{"n_layer": 8, "d_model": 128, "n_head": 2, "n_kv_head": 2, "head_dim": 64, "d_mlp": 512, "vocab_size": 4096, "activation": "gelu", "norm": "layernorm", "norm_place": "pre", "norm_eps": 1e-06, "positions": "learned", "qk_norm": false, "attn_scale": 0.125, "bias": "none", "tie_embeddings": true, "parallel_block": false, "init": "normal", "init_std_qkv": 0.0442, "init_std_o": 0.011, "init_std_up": 0.0442, "init_std_down": 0.011, "optimizer": "soap_variant", "lr": 0.00633, "beta1": 0.95, "beta2": 0.95, "weight_decay": 0.03, "lr_head": 0.00963, "warmup_steps": 200, "schedule": "wsd", "decay_fraction": 0.874, "decay_shape": "linear", "final_lr_fraction": 0.0, "batch_tokens": 32768, "seq_len": 384, "doc_mask": true, "train_tokens": 137800000, "steps": 4206, "dataset": "wikipedia_en"}
Each number is 128 + 32 x the weight over its row's rms, rounded and kept within 0 to 255. Layers, rows and columns count from 0. Numbers have three digits each. The size before them is the row's rms in percent of the matrix's.

# up: layer 4 MLP up, 512x128, rms 0.224, rows 100-199, columns 0-63
# down: layer 4 MLP down (transposed), 512x128, rms 0.222, rows 100-199, columns 0-63
up100 097:164147152145161080163136088114169140106127133110118129070112150105116203093091121153117119130139128111137146077143107143106081148133153136022143063159081144109077136165080120201140155122182152
down100 095:148164126139115059166109143156124143113157153112152151141144102151109058166113118146087142138133091152180188106081118105171163085113159152155119107085120111079119104132162099141108127177096139
up101 103:124075179164136083089087168085080114130136087157124122133177173097099149168158112061150109115072075130066181142120112127123157147156127060168147142103110106100146120135105127092151145117108103
down101 106:124114125164106117115174142226149147141057117114179174121107150089073103118130135132139127111153144196128152153224105201137078081166138136143147087158167138099146129157064113165097172079102084
up102 103:134123128080144118189127125159160148133184117123096141155075125177084134155207160183168141063148115117159163133105168184144113188087102068146175140082080132110127093116129150107098146068117141
down102 089:136096095097092063133106086136149162101158118225174124114110122158073185128161140103100077136107103169170179068145100171124080140143110086144136175171140111155120095123080175120142147113116105
up103 091:148103128057165143174146083130153139178110114141142140117180129116102065199110134112151106087082135094094128172168099176106146115135122164122070104107124088140144152129123145138102102166129155
down103 105:113070179118142177097102133106126157086137115109115139134130111104095081153138112157137172111115131138215161129098076100123183135119131149184108095060094146114123127141127107135130086091119142
up104 101:121082102089073106141130160166071186130113099128072137055131102177126136102160146095162115171142156089140108093180132125116125173112062101095134146100129104157105104137143186134065115132142075
down104 108:085165125164133132072145095149165134131159176165151125168186040106128121190111177171133136155169155081120135108147148138123138106087192148114139136048135149154108167109114077107130188162134136
up105 096:153142090118156110081051110153124078187173152146186180104094110112095147116143097078172106131105107112170122139123144153080138113111119110135185134090140129116153157111124093140166098173198142
down105 097:151153061099087108106162075148150137161109080106195120172123122131133163113139121095190146160167109117144136134108077119130098156174122097148113093206052086118153116181100142099108172117136142
up106 101:123151167132155117167064106178164089131138140153093109107113093120130161160089148186141125134146067144179184163131210114093140185136113165081149134075123156152089086099165115156103093164080123
down106 103:128165137149115087127106131101109173099092143137128110154135167081048116165203087103102133172204105112127139109187066098114154102112149101106103133120143125121134102091066103172143085137139153
up107 089:125133136147209074126085141116048109177113075113141147076116105124133173118117156101156151136167090088160160158109107096133136091214159111119132171089172059117184145167141094106156111103148123
down107 086:158109107122120121138123146166136072072179114122135062144091127076133036093166096149124121151146152090132102079139151105144141135078155218130127170116094157103087151119080143120103100132139071
up108 108:128095133112146125084144110092122147136130087154098128144112140150164191138113117138108238118109139160114168155177092108152149160130136096157146222100154089178076136149170066125155147107134124
down108 114:174132123162104155128124127126154178135162121143116140128144088148149130106077125140105116089128117136107111123192119112092110160156084171083133073164164170127108116151099154089149131115152142
up109 102:155094101194115124161122085130179093153119125125095097111168163182092129184134147111134133101126166112103143184137096088111114103157134099159070117130185144088126118092141150106164147153125103
down109 099:145166145178131122154122100111137105119115114055108163096158156153127132134097173167157139050100111141096062136205092160090158131125111151163097136124163124164135147116101118112106175128149103
up110 121:099143081090186169110101126123147143175095125150149158169172170124129127084129111098129148125141139168143124149153132088139105091048104094095167073130166130121187139116181141070143095147122158
down110 114:055111106096089176074106113178127130123175161092153104073108161080116132137123143109166147140094154154142151137199084148118142133108067128105112155090153152152173187098145142136083111127138091
up111 094:151102070093165122183159152140123068152108158157142113121138156150167115074103139111081128088177101080094151113119100194152152084146145214114149175162146092138126133106131124095104081167146149
down111 091:096145136145074095135135137072104112141168177135190156124138123166119156166141163130102140158167132158113088202175139047146160161103129149136107146126089100160172187134199145141125160121135146
up112 108:129151125109061156135103134155162152183107097082175105111085119110126094064087181143094113123145124117188066113141085096187147131075145142055117104080099116122062141104121158158120127098106095
down112 102:119120129102140082135152139181175183145084190169163169043137122097115097177134102147123083140134123096139146146188095135175056128107111102163090134127149087153083149152077106159112078141146086
up113 101:077147139136128074089110082197136099135125143119077122112132129150151109109117136167077184149101139184138108172140128078160157086106175121069093130125091145151105132103110123169142098078128121
down113 120:134188101142092078133085094138124171127123168136089137143147171159152125148166161138166160140143079135122112160101102107075151124169152120114153129141142110154129107113140067173170186193181101
up114 101:190156149083153141169160078117145148162090129162150090130174086179091060152097153155077112144111106114139186127159157157131134124143177138090154131136131060125159057183142134177075111097122096
down114 091:081088146128130093107122132096120128098162151093094191197079145097129091082059056139168177120106128183046118116125153114118121158108085114106129146145178182138159134121121115071159141152103084
up115 114:105141152167136114134075161129048151120128126108128174128163087120132127135157133097182132149102104086139150132117118054114159107105136057090136135166143139095120118125070133148106124123132161
down115 124:137091155141136108156172089184121110121127158163196131178191129053126133136121126068132138071126149116174135141122073112071129150161132093106106093116105114124131153081101100136104127172157155
up116 099:175115177133149115074170109139111146104101127084112126110152138059159109085086105159177207175134141170110149156171149093151161085119124129127157138106100116138113146159185103117178123143185113
down116 105:090143168170119106123139178115091126109132108117176113096096104073106185147151034116124140145123091113114160105069150141114140165154082098173171109153104065082092056170135120120115128131138075
up117 101:134154158108112127168121133086102062147107150139153077142081138134136141104141119178187114158100136077114057135137080086161158133109108119128121094118150126158193148153181122155162172159103135
down117 103:124141119157139063153084130131117152086131144132083157118145097066118066099203171134127158164201152076115095135130081118115098159131232130153125146079132125120137138114096152125183046035143147
up118 090:107111112146138149093135131104085133139100157126116111133160182229131126137155135068122124143128152135048144087160130118174120154108146114169111054118146161141077079111128198111138072151075103
down118 090:147141103101094088090094163138157142116212163102125096159136105129083091017127057120052133120192181139175108128108183129129113157111126153139162132146109153153166186098130135174156115132114141
up119 096:131104129186111113157092113149117144117123137143169115114166111167149133173145084094129111073108132158076140135118158164127145150090124080137146134088141166083131132155120140224103102131121148
down119 094:159194077131118109151105146149102095153105122132124096109089120125104108097121139157070132140140103148101173076089134091093157140149122177132172172139177116101160079044150085150096114156162129
up120 093:159155112144142186135142173085103148066055127151149098129129164131048180132078122160171166145105111055076108121140113125112142108097135070154089123121142158158161155182110174133103109084094152
down120 092:124137099135111168128168144088146174140118182150156114110123096167108169197128131166086157145160145085060073148143131142094127157146080183156100138093134171130122174139083109105105043111175153
up121 111:145134127095122136143100172115161136146124131129138113123098116111162162143133116086137121091154214081089135132138120176119206151147209123123136168161108125134064148131096097053169125087160154
down121 108:085082179175088110141137108157178099178159117118147175158153162171108160196108156090140086107072123157082105098112131151106073141104089149149130130176087189106160144141115148147105101104112141
up122 101:184134139113112129131121170169230069129172105162065176135162093134130062118178122093115150179146171140100146120178112076159101175081134118113157101122136144154152188091152144088139099154148138
down122 094:163142128131142159123115105096102084059170183076073168193086095090090148182121175098106116163119173116113096088101091098121109132106159103138069193129126127160144122117106132091109128109074175
up123 110:161092100168152135079112165099097095181144178118112065137136082159140131106111136109131124129055126081203213082140145107091154103108165124123157113115137160146141087148158142178121123094045106
down123 109:112157134140107152127142141105057139092178143124074120127141162087135144118199101118102129136120157056192189173139111139097186210152147111138088170108108154100127163096116121179140092160165142
up124 098:188130133077138136116150127155131185147120132070124115148084093116163138148120116134144094155099187060085159182154180148142132091156153157134139114095131110127130118089184108181142170115128100
down124 108:042147088127098149189133099151125089092137090092133178075126148144112142051145111106063110102129168118170088093170175148101122133115151087134126138122152160106138165122092111149070128127137075
up125 095:091119197150165105129131137113117168093122135067134092127104105093152088113112101107134112102154125077097132117138064116066084169156075118140157156092119111133149071122106115112158115136138085
down125 090:092153105104119150124127052113124142069143159136155134117100099146110119119192116066086139213164139079129134079062121166108173176156130146154121133145173068079129162044095192101119109150147141
up126 105:105115127101085058099136126153144154166125180142131139066199076071159086143109117136181108091125096151100164162122126172136119101142091106171152110143124126135173137199118149200085072177199148
down126 110:133144093040189109139109156063124115180093121152083074116079155155135101111157150139107129142167087161181141164114120099120146147130175158138147110114129101172133122086226146133128154179115150
up127 108:171159082098087159116147162077092097120137146091173109143120106141158103130139116201101146136159141129118148139175121081141154185094139116154106154070154110174143151126091087070109147105133115
down127 104:121115131192059134156129143146096114118076123060123147085162129104100132135131128155136151170180141157134156119125103109118110095054136099158136108136125124110082065138103070146177119110127124
up128 086:159165069085152158163168127186122092107168167155169099138148076146116130121106122204124152100117143109147115158118161061170130093103171117099088079115152139176060042123141068182115132186104206
down128 093:105136130143125130141132212104148155102142174160133129115127133138085101112134187118154121155146120133170070067122080115202099132013147161127181207115137121184148111123129154153130135157128098
up129 110:110161129108109067135113134105182055158174089187131111152112140132069195136133120169153135109155167082125135116135153089169153100142111142107192132122104130109079084062134141127091135154070152
down129 107:128109100139119072114102140141172116059167099213134075085144111152078169121126148117136089099109243109144130132157133132161138141093093094083126126142125104128117119097131083094144125170160131
up130 088:114150164190121132136185142219143159119120108173180136105152102152070111050091099116130107153132173174131121179170043077097129137145087139135161124191126107114090118154083132175089125142124129
down130 097:170110141171136194117107100147111107130140112137084118178147116160152134078125137121134160114153128117128093124153103160098101149132074144135133177152152099106097102125093198166121077134115157
up131 099:166120137094129155098179096159170087154193139137098119111123163165076156092113137101129130173121188132184152091158132208145121154180100145114209162126156093100141133106082140112158069109149140
down131 102:143129146122114170100140177099158146229146100130170071104078123122095124163124161129148178169158113139179117147184135096109127128115115172146133127110137095107113144148158126104088130082135102
up132 090:122135149108119123148096158125142136132106106057177129120140189144102107164195136155170171161088126106157145156122122073113086140108178172176105080101184170098080115153166079162147113138157103
down132 097:135122098114125126158082114128109126133122118150144131097148094121136204127175055140134149125106191153147098102143113109160128183168139138148105163140134118088160073090114154130096110193157172
up133 096:088091178120172179132052146069078079122132130153129125094142160092176141182120081156134152126129097081126136127116140039109111175125093079147159146108110157120097160119159116135150128144081138
down133 104:135162100141160040154191134143123130110119097142146091150135105100125156110127087154140113077114148186141079095114151154124128096097184113133121115165162148109135078115083141169132154126170178
up134 108:127081124141136099153078128133078149131145156189121085130162163154172167137086104168149169069142145119102088133158137045153089185143087072130128136078103112131122170147089115192124124139122084
down134 116:156127119115120143152137150137128092108137093060131116081094064102090141156139121092176158157142152084139165128173120119151125095103038095125132184132122142101170095162120185114125158096153195
up135 093:091171176081123078136136097168144111100144131105087146108151145144175129105106141180143135113122141157137112145123077090063136181137149182079150127090115169089118195102156137102158137143187108
down135 102:122125114166072154129174100177144176128142111102153098095095080153076119085079190133153133144108127143082106119170164141130137070145092087144123177127144121154120146114125138157157125108136080
up136 103:137074102128158152127115150086065082144131107177103116158150147136102152113083173146184102085145126076087158140134152193103116115166081145097188182066166056215134149122131095086095128122138133
down136 100:146139128131120107116149155102165129100145120121192119134106121121152159114155073087133102132182164128095144074176121145082153058108129160076105107156105139094121024126183086171121177154136121
up137 092:079164104096083089125133164099114117193090064138131104131135113109103085116126100175156108179132122151164168165148107085137137152123139099154150141140107152141087163127132103093103151150191138
down137 093:140148131148173148168088136137141069142131130094087158070091162132160111217171104159092155107117098119107086116100181140101134195123123176147143146129117072115136094064134180168111107112120086
up138 101:092094156092105171136160171200142127106143178105151064200146154148107134114099096104141144141072183140064099158133145096106163131098133100171119089132192138133115104126115119139137118128118145
down138 096:102135132152147079134164094059148102137156093090155181097139083143116083173132126161112159094178151108148126097208146121145099117120105115120132202108127093092127139132163063078093089153087141
up139 109:128115127117132134164086118134134137095161147079177071161128074145124118050160145103111121071123105135135191159131169123143142085125071119124177186110090138176122130056089156135114097108129159
down139 095:117106180159103136166100105109163061158108109132107164167135085125167111081156122133119115096160124079166152102159087122093125113147150164146122122115129138120180128099112030161107135043149135
up140 093:177175117096149129135128109159101154158120169117142068122140070135116111095079189103185153073115127082133127147072131184091136148165098110104117183167159119096141163084092161179080107189164137
down140 093:118108116108147106121146148096109104164158161125167152125112130174141141178132047156083151177148063112126154148081145115166122122134108127158063130120104150110111165164109128077109086067081121
up141 109:141089142129109138114177134121037106136083113139196129143120098096123137171069109140166145137059087075127186117086092168151157126160092145156135090153195097189162181087090136156117149114126124
down141 124:095168195116164093105129106150111180126119158144132168130123122111159066199122118135125120133124132142150134190115090145126187146130170066125183161125107177105086107087112118028102061122106158
up142 091:141095161098113149141118102111069141181084141087098128112166103140118159158186095121136089196086111160172129161139114141113085093060123102105119138139134155045164111147092116108142154154152100
down142 105:126159094185123241161135147128112108143139145135150116080168055137150088099163139120109139140097149133076120147125138166193135094156132072109078146139130193107127136094102176091119168172166099
up143 096:164121134091152161113157110146081113095084122165176163148180106118087144144121163076149131106119144132165136090112123104105094112171064126136178110086139109102152136125072078081155178161120114
down143 092:100107148143170143133091110158126131124137122119149073133154131139162108100040133162107128102106135141118133122131159196130165032072143134100104096184085108177217167143152148135088162121130123
up144 092:106107130063150131193101151112131192133097117173106117152134141181126164119084162163147200107150165120119070150122142117124121086144080147164177136118095074150143121068148108165126131174161085
down144 074:149095116118144132130176105160092085124175116141133123112098071161189119148106142158109096117103072100136122045150109152111112137148141173081113162185152133128151128181089158111079114145118146
up145 104:086121147100141107144056151163096116181128147120055137100121137131147045114103132172124147138144158137137102132124169145127152139075101104098183060093082108145089130127183121126148124173150125
down145 105:073119107110168138101132095096147105176109119163105119135168157110135139101195116111146077078147191075156118109193138095106109179100124141123163138134181163112123143183114176097099125077153143
up146 072:154116147116149121105104139215111111168136112176201074084097130096132074127105158142145130107064102145193125081125098099162167086162098119158149111114118146112146093149054125136145103150133167
down146 077:114140134109112136123102100078145167089116070113116113180181145140172141131080138140109129169124121133148093116156180075118096099171184128163126126092121109073174203069192119126119142053103127
up147 109:109183067108092121125168145164164174135145117129105137186136156129106167133095104180139080135166101115152127163146090119085114070089110136129162144153069127171094167142139127098099140179094146
down147 104:104185140127113119136103156131180153085144163160118113171136129113098195189117128141121136085076158115122045140143117130108114091116144122135171094146125122107146104131068114138103172173112147
up148 098:047168097162117121134063132099157127192118167078147098135090146113143139137195164132147198156081142181153140145116151118064175139132111140123136139101132180084150201159154138113179109163160110
down148 090:160157086106098140133144134149115157096181110154099060137103102151134161145114087120123077193083165125123140140157088105083170084087125130133134180188151082121234173135154086124108110087126133
up149 103:166065091137117160170112104162101088158125177125132141121205104127106114090166202122177116063132098154131157142121095138102128146086152085124124140144137102127136170139155207104162094148095109
down149 095:073116113116087131121136157136135097115112143139116115187154151114165089143144177134140116129126157144128091115137081136177123098085099081124131124132129161139158182114133123137123082114141170
up150 101:108108069139143125104108121079135159172095137117202127144117083125124078146140098109130177163115203108105129099104156133077124129087156133142144104160120130167100146115091122177072147109085104
down150 092:136134157142125108124072134095151118140116141108115108092140183120110129193074134171137102105115141140131154113106162163157118126157049100125152119186140077087149073102149127097064183146091157
up151 096:170162105179176117143122166136054111180127098117222124120173112164152139145090109100173154154126084119132142122144194218055143089109135116122103118135127127091102108082104118143163109145116143
down151 096:155074178142122138152113104118160123174099128116116190172126076106161141132116135100121103154139158160116142149124171057133159124081094095124127194117175097153179159107121145125107120146116147
up152 094:161149120178160120054132189121160121107103106164134168152146117135123086075045111142128153137124175142119166148175165115127100169167066170149177165122124096108153116136124140160150114180102139
down152 093:132145144152107201166108157105139148141112140051147158176120132173137063131111160122163071118138135100140164119166150140134135158144134082073151147147146169135076103092101122113099143108121119
up153 097:114150134112129149142138133157095126150071135104124133099092089109094161084083085196144144108145099161076144125124124088062187142119144092101124148146078145085121203126113135085166112102155132
down153 097:125118133183120095069114100098155136095111132172141178140154146101064160122124120158163118138135165118166096123108108080131110147092134137102125104134164152141070079109161115155123096145088103
up154 091:106093099081075120143100136147218131144140143131134104144106087119152134126092122124083110167180105187186208079173161160122178178163127099156155122134104171125114136159095102108167117090130129
down154 097:113136068150181110148155093114089107115150088152179177127164140104153094123095152148127161152047109110158112156147105094181068105133115172142144140117232111117145087150108204143099173131075092
up155 117:121088150116136089116126074147133134148103126185099124174125076109163110105159145117165100077093104141099145094151147110121122177188081127168114095145140065144187086154179164201091184112148130
down155 107:164150126145116080111185137208180086152106165125111144157118073081082139141087122033144121140172157145114109163050184130133116126117180155123105098144124126091176185122086146157108112093142120
up156 092:102114106077079137140111140160163145104063146125121188136092127110169169062176158137212154072114119161140172159124114122100137132065092161127142118185121190134135130155104106121145145090107167
down156 097:090148150140109131136124080113086106090123144074063119162148129081129202108138119139168133106098138147138154109178060121148149185108076173153142128203166130133135200171140101114071129131128132
up157 101:143124179117071122140121148117174140099111173179173087112143129147160138180136118103140109098122108078154163169114157103113135192104142130162101127189103051133071119072138161143102174155114131
down157 106:126151166173112091119084147103146128167101121165095085142148168114157160143106084141149141108141103098140069085085122187111135179169135194180183132148152098114159203140146067141125084094132138
up158 089:154118129118092120050142154150166166186123157183163114111169091174061107173149124083142098116089178132135155145100103127182116095085137107131133112101111129085127082156134125106195129120102114
down158 092:108176113118077122134141119086118111139087109146156092152117061108123156097100126108102179202144128166183148098157196131106165158140129091140140206102181123123150117117124129123104134104128116
up159 096:164146136113117158114140162152122145180138162090144180159120137138125090091067133148147099135129139091147215101115086154151110139119113135123150174147080103146118169139143101133163073100153121
down159 093:101117175109072119118147133200127136126119101163149150069165109158081111141090116151140111110159176131108046117089129198082107146174127134103159134082137143109146174120128099133093066068135087
up160 127:087126119089172086112135125109119075135122095128193112084126184162111140079137151127152105165098106145053156181143130147110107174067110083161147107131112131109074139178162124143095111124118063
down160 122:132120109145150114158120136193093129087155136139110104144157132087108167176103140116110134115118129197167129128081166091101118127133109117095159071095059121076142123155096146128122126138094157
up161 106:127156114092146167067136105093122143164168120155119094155097085098120121115156079134119115188151157156134085131143157119164094174158058165132160135109189103164113130126103140134147113116155114
down161 098:044127181169137113090150187102095141115124133146098190102172150124127179182129169127101130120127140113127084104117144186131123149119107149144128082115137152162123138120102146118113108203166129
up162 109:159063114165144154119207171134139083129097111138161133121176130124176101105161162171152092119127087125152207138203183165206117120162075122141136160107152095115119150108115157142132104101183184
down162 106:125100064088169158149066129191111126153125104187105134143092159097161140093134108139145133182135095134148170137165141108168121178165115148103102099148098136123224163150183152120105150143063120
up163 100:123105151166101167101117100192139170140163099127143149122138165172078115156174089142060134136173140143065103123141164118144125096093129074121124141099061152187090097106080154144116128093211112
down163 111:086070135189104093055070121178128144087142099110140151069139127180097123091133150123045093104129140156145130147160153079134106162192139105140185098194155161122089187151104091102118111148129112
up164 096:187159143140138151193121113170115127156098129145170081118118056151045157120158188152171158122168110150126157153163162127151115160155147106175126084154163085150089107112094168142104069117130113
down164 095:122126150174187149155206141091036148072138116137147143120123109159118171111111124068109077157133123150105074152133149154107150153134164137131114078136132157085161085095073149144139072086071171
up165 095:121127140061136062120047188118122133186112153091098165156101122120141143125073085134099177130086140117051118136162089122083131154130079154110132094138082097125179135122104130105161188138117109
down165 104:125096127153167086092126137140132137133108046139133179158084104113120076119109105133139117105124074145126145104139099100122174114098165150128169137166111170152164095064105153071135168115104142
up166 095:140131148070076102106028116133062126107055148147170147198110033156153137145144067118174123083148137125159164109125121112137172106154054125138150135128119163101134114130093153144098138186120151
down166 110:169110111131171136115159145151146148122174105130115122103182160046116106200081201139148142135133145127133150162122141108110145108149197124167152093099209119035136104131109137172130140110142179
up167 100:104120187147087119119138145138188122172118166184104100099093117134149128110117101153159168071141150074023148085126173140126154110132176178078168134127150173138104106150113096042144049159129134
down167 095:103121163097130163160129122074186081076066051155180123122148180141139118158097105163185148144135124151174150170171184149104123148168092127180122140096088126132137154118073089135181140178100164
up168 098:122117095100192135185128134123132118141114129118153134198081127120153163112073102132145143091165149091140134168140169050109129128126109124184145157168130190087175184125076133144129109194128093
down168 101:097116119153108067159130150163162103103125163158152147139179135147105073121146055090140111129085118091124097086162059146136088092148152127143135098115112130135129156152082097151044132155197140
up169 094:169129126117103118150140182127126119141109161131087143132142114100060111148149091170141134107125093102173146128152144083169127080147182130156102100115149094065106138072112147125182091157113104
down169 092:186108080146101162134157162092158159121119167179178165164119131127130106119093085079086190082128167109115151127095123136152087127242153159142121125055108172123116114099059140155120125135137162
up170 104:161145130122117109150093128152178139169116120134101155142123108081095081100138165147158094150099185114147131115159112139202143128131087140103118155110082144110108072137109161147116108116069128
down170 104:086053081131156084081133114186198086132114148156098099116096158095152120061149155112140152145111123138139104110197139089166118187123064093084079137085141173097178078124135060114146177109156142
up171 083:171129109056137121099159168070131089133095137055101071145072086164069146157119081115119098113056071147147099123179104115135135087114163120143113096111093170158133171152111121115159137091159121
down171 098:108141129081140104081151149093104127116112146134142153172116083132178110152117138118128145159163051107134118085089128158192114166067147136139106157084088116121198168140089125127177107083089133
up172 100:111090090172205107152111122130140148134105146106183086119154125153136135132155084149155160096136121081119160129114169142097096150122122060136105092177113088082161102122055129171109145127161147
down172 099:145135124131111168151138157043152144152114125185081164111100130109196135140108154122087095127105127121089093117072187101151097072147141124130118169104127116145122152115125140063168140109110143
up173 113:096127077166151085113160120085142140164121177105122126115075155123119094096182119139130149120154163110086089150100085110148159138131195132096168139144146117129094171117191102118154101182162122
down173 109:105141169201198090134132171146119150076139178147127128116113143162106109114115132148117146119131131097123085105101118121104138064106094054166184024147139139143112186142123133146115136137078175
up174 115:168047097108143163089141170127123120163152139122136099136113132129086160156131172105124111140119147143130134105129138158137093094074175136096151152153048106061105129164138090105191067144173120
down174 110:118103154099144118092092123097149112104172134078150142136056120147148117159106131152097102129091141103175072155136088123101114108143095146090123156125116118188153162122117151102134116102089155
up175 075:122163151132090141171168199115125135217133172120110142115128105133168101201142086150121129163081175172169211140109063118139123177131108142149141158126073146105113128106129089109123105205159085
down175 084:144115181139128091118140135090155093066188142095205170155083119164087156130139124163124155122177114095184168139099149044127108213119158165130155164154080151160151188167138152091160095112138144
up176 096:116104080106088132201137182099114093137054125136141107117163126151135100101135131052147160093092176154124109123155074101110089142142166105101122107110138163125067183147074123067183144149044122
down176 087:129103189165159136098167120094135122147152088085166125127149108086094151108158144088036122153120094114102136204169141163092179203162110120194130107074140119133200089129161141158167139119175107
up177 102:157114116089045133145126170129167045088168087156180124106140111175116124116053136159153158094099130163138136203171149111170157141072122111118122102171153091153112149077163113115128151152190126
down177 091:184065136095125162163103221141138027097130116114156137127114172175141142069129129190125102132071145107110129154151167095161108099071123147158142161151116118104097109138154114146111136117077168
up178 109:107133155151106133121088099097151166200112116089117078169149121120144133173081173140103160076160092116145221092148139109135183182115126125141134086157118142112075127122122104145166121066191106
down178 123:094132118164151131173105123175181115106157186094075191144136172136082122143101140157108122134130207134055084120099129177109133119089126084146122149172109111106138108128090127184123109110150124
up179 089:207147157071139123145105083142176098135163136128108100157155111100163129140176121128098165096182190146079149115060142142116114145116146099109144127111162101112171100090173190101134109168144106
down179 093:099103088108139165085108148077068155147080155094148127136170146132153074087097138140148052154177056142131134187077112156160146157101107113170061110139096098080166105091139104143144130120131166
up180 111:111175179166135092147200164160131123128136159128137148128081155128096127134106091163161079073076116095134151155133058123082150136190098089131149200077080106131152119094159092178106156105054174
down180 098:131097124068125164081091130124138096164108068107146157166106093151145116122124124178143077154108119143121133118196191107131164077091095098109146151126127106184131138163153205182130203146149157
up181 102:164116093115147123163131235104107149161144132134111138106123116163085117124095173108135118137079082152160162138143193147098138162111136115113126090102136169107097166135103145199153080143090089
down181 094:146156114161100202147127135172070094108151191118151128144165074115130110165129126138120155184107152161097151148088111150105137107134142156169171091099098102148132134134086121123126116079102116
up182 060:150093097131097149129148136127084104122092162195085158149101146158147125066142078172062109146153102181135125199091133118159098181141108115154174136095161117121089157118093123107138159101147144
down182 078:114108094126091123114136155109153139148135093135169149152133171136144083137116208112120136107172137119105050065077177120138109139137160162116084099135109172103151074166121094128079118140120115
up183 096:166139064131185168111086117169139139095122212106161134150132122185161081138134077070196155211142183161124125107110119090090113119073053143197145167099177117110140124096088134132114120116126096
down183 103:112114078139066106155091097147086101161170138168132107128155145093157123109132150147179081153125167109126137100112097162124097061100099177111117146142129133133150181165133127106160071109090131
up184 093:153117130174144112122153110142128090123110070166167178204119117124104166111120125154196173131142123148131180116197139083148100108126101167149115123062120165104161105157097133112148125096131095
down184 103:173129136105161082077199181153105222141144128130099144116138175112129140123126110123115110135159147189157140198066168147135188134122180143139106175125129119084139107132128151112118122080177070
up185 100:090105095136135177142126144185118114096148133129031086087116111104129133130129116104172158117104099171088151153181135111070097153124127140080146140114156124117143156142105113087112112146139140
down185 095:153148159123117116136125114158083158161146176148177125151145140092194096084142082105107105175107125096089151138099154151140191141112203157147145179153132119071199062145135115160102048112121160
up186 099:136150085135140137181118102110160136162173144179120129173151139137137069128152108161083164156148096115148093122115124076180074123098173147104151149113203105066106113129135169131097191092126101
down186 101:138138141100096138120142097121225129156127122123125156163116120173179167103096093160145116144103088119120132130078174147099090062128128112122145207122146096167160129148170123165109091058139087
up187 100:122066110058151148138133108170105139112136097148167130217068133137066123163100097167125155097114163121099130158114128137135099185089123093148108115177141141138134155130110130098128145063063118
down187 105:150145103125098087126113086092129147152175187151091123152127187103196095140161109154198128167194166128120119125191152093173147100116107125109133117102141177125146108159099161155114098163122101
up188 092:119115132122163124098118168094178092139080136163126166148144134193078162115133158155165076133115040150154148146116177120129152146110145151129193138072089158109135163158176132129149135061132127
down188 100:145130122156152081128099107133099137151151142133104186112082122095119138139132104087154107124206108127143119056087155116098137097063168116179152128110094108151180065106184147100140157144106137
up189 093:126126168098116114169140082140163167145126080082119125140139119175109104146142117178103216100186139099109169086135128136183177150196097059131149167105141129159150178125111098126156140121151123
down189 101:137086116149153170088141134113151105119094194068130175074150085071093117135101159066153101129152137166114137150125132171127147157126086157088099170130160170131109095166144155159140108168093148
up190 094:108123111166186163151107116138145143102142150106083105136086128137129140114103173120081101081159148094154151080111182081198098131103113144088139117090152151131129153088075176068136200074137104
down190 087:120114138151138149170150116087159137144119079148138107101114122131062157078075170109144135135131152076147151177120167096051136108088135127143128136163159092147078111090146118144151107106150171
up191 104:170090118124101133133163120130114155119124118165111106146166105175125128075104093035095078149100164130088173165105101100161185102136115106128110183133088106144152126157143047145110126140117134
down191 098:148148135114105087062145120105148135163106117126152131110132166159116088065192131122126095157202125114144101076124138106080149166148082098093103115188123124067151104118170075152126129123152126
up192 101:098109141147098121181125111133131156153088100133148172072161111208182071171145175141139116092107161120036113116118111126086143132119115169080122121137128141141138108133217126169200117145104133
down192 115:113100152137105136103099114149155098130060112133145103095138133135088163184209115127140120133157146188147134084116160161141171115118132110114106094099117167173119174153176164156140096095065045
up193 096:125102125155140121143094107143133157159151135110123116157142178170170109104138124071111144104121193194187157113202164105113137150098163103153127061059139130147146184122089107139091129080129117
down193 108:106137135116179180181128100118129092159097155103081088113151107176131070129084179154089161086142062159182072113131110152146119089130115155147154093166098130115098108129134206136159170204141128
up194 096:171090124126099149162074135140124124101093164120096102068106117127076109139151135139148098138130121127133081121120147157173176118122118131150117086113142115093107121122154152142116177087159134
down194 096:179210098118095145142135127110145181144147130147092166128131169129158118104148141128137104156115074142077201122131130145106133143112111135168154187122093106137092096047077163134126133119113203
up195 100:133107075094154135099101163118087138176109089152125129137094131092129160145060109148097091112133107111079169081125109106130086136166175191059125117146079141168119141142116044135163108078164177
down195 093:111109166148155179175120068170157177063115144144122141122133088114150081133151124158207162086166166092141047113154156158091166114143141069139108142111150140112118130104109144123147129149128110
up196 101:078200120100122109113200102160156173193126078109100156082142116207112112112120143128083073126131134121129107124110148120137143161199076141094147147135109106189113131117155091162113122159157065
down196 097:122131119159156112181133112110103143146087144126152112126161078172145134144068154113125085133111135166126116121086136102069163095108098101163145148093180156164120141071120121123152128147140094
up197 088:096140049089159125146090168110084115177092094105165165142131129186130105167114168195121085119123135073084144152164079076144093116160133112109103137144066156145108119143140164198120145135118138
down197 101:141130122093072111178184168157082169090125158110142093142150126143150113106094128102150113109185071160088152119080106106150159098166191160080130126103108170142085166145077169162066146095171165
up198 103:071197076085104114106118149117170156107099123132124107110142135132139133118123144137154101055130130094085078142122125108058177121099117157094143171094132131078090199100135159140171167124109106
down198 100:180160049156122130181083128140110095147148114107109163174153125083122158154168111062086165122146155174106135095123179108091109139130118159125052122118161134098151146164167142124117138128109125
up199 104:144220180125120124174076167145156120144150205136152103148070157081106031111119109142117105108114113113154171132139137110124141177159153165050137149171156125105061113193119078107166153114202128
down199 095:131101074132137115226141133112184090165128121167110104113104131214163173129117127147141070153100098129151139148135173154189158143155103124059098150114153155127109097143116079161117105179158177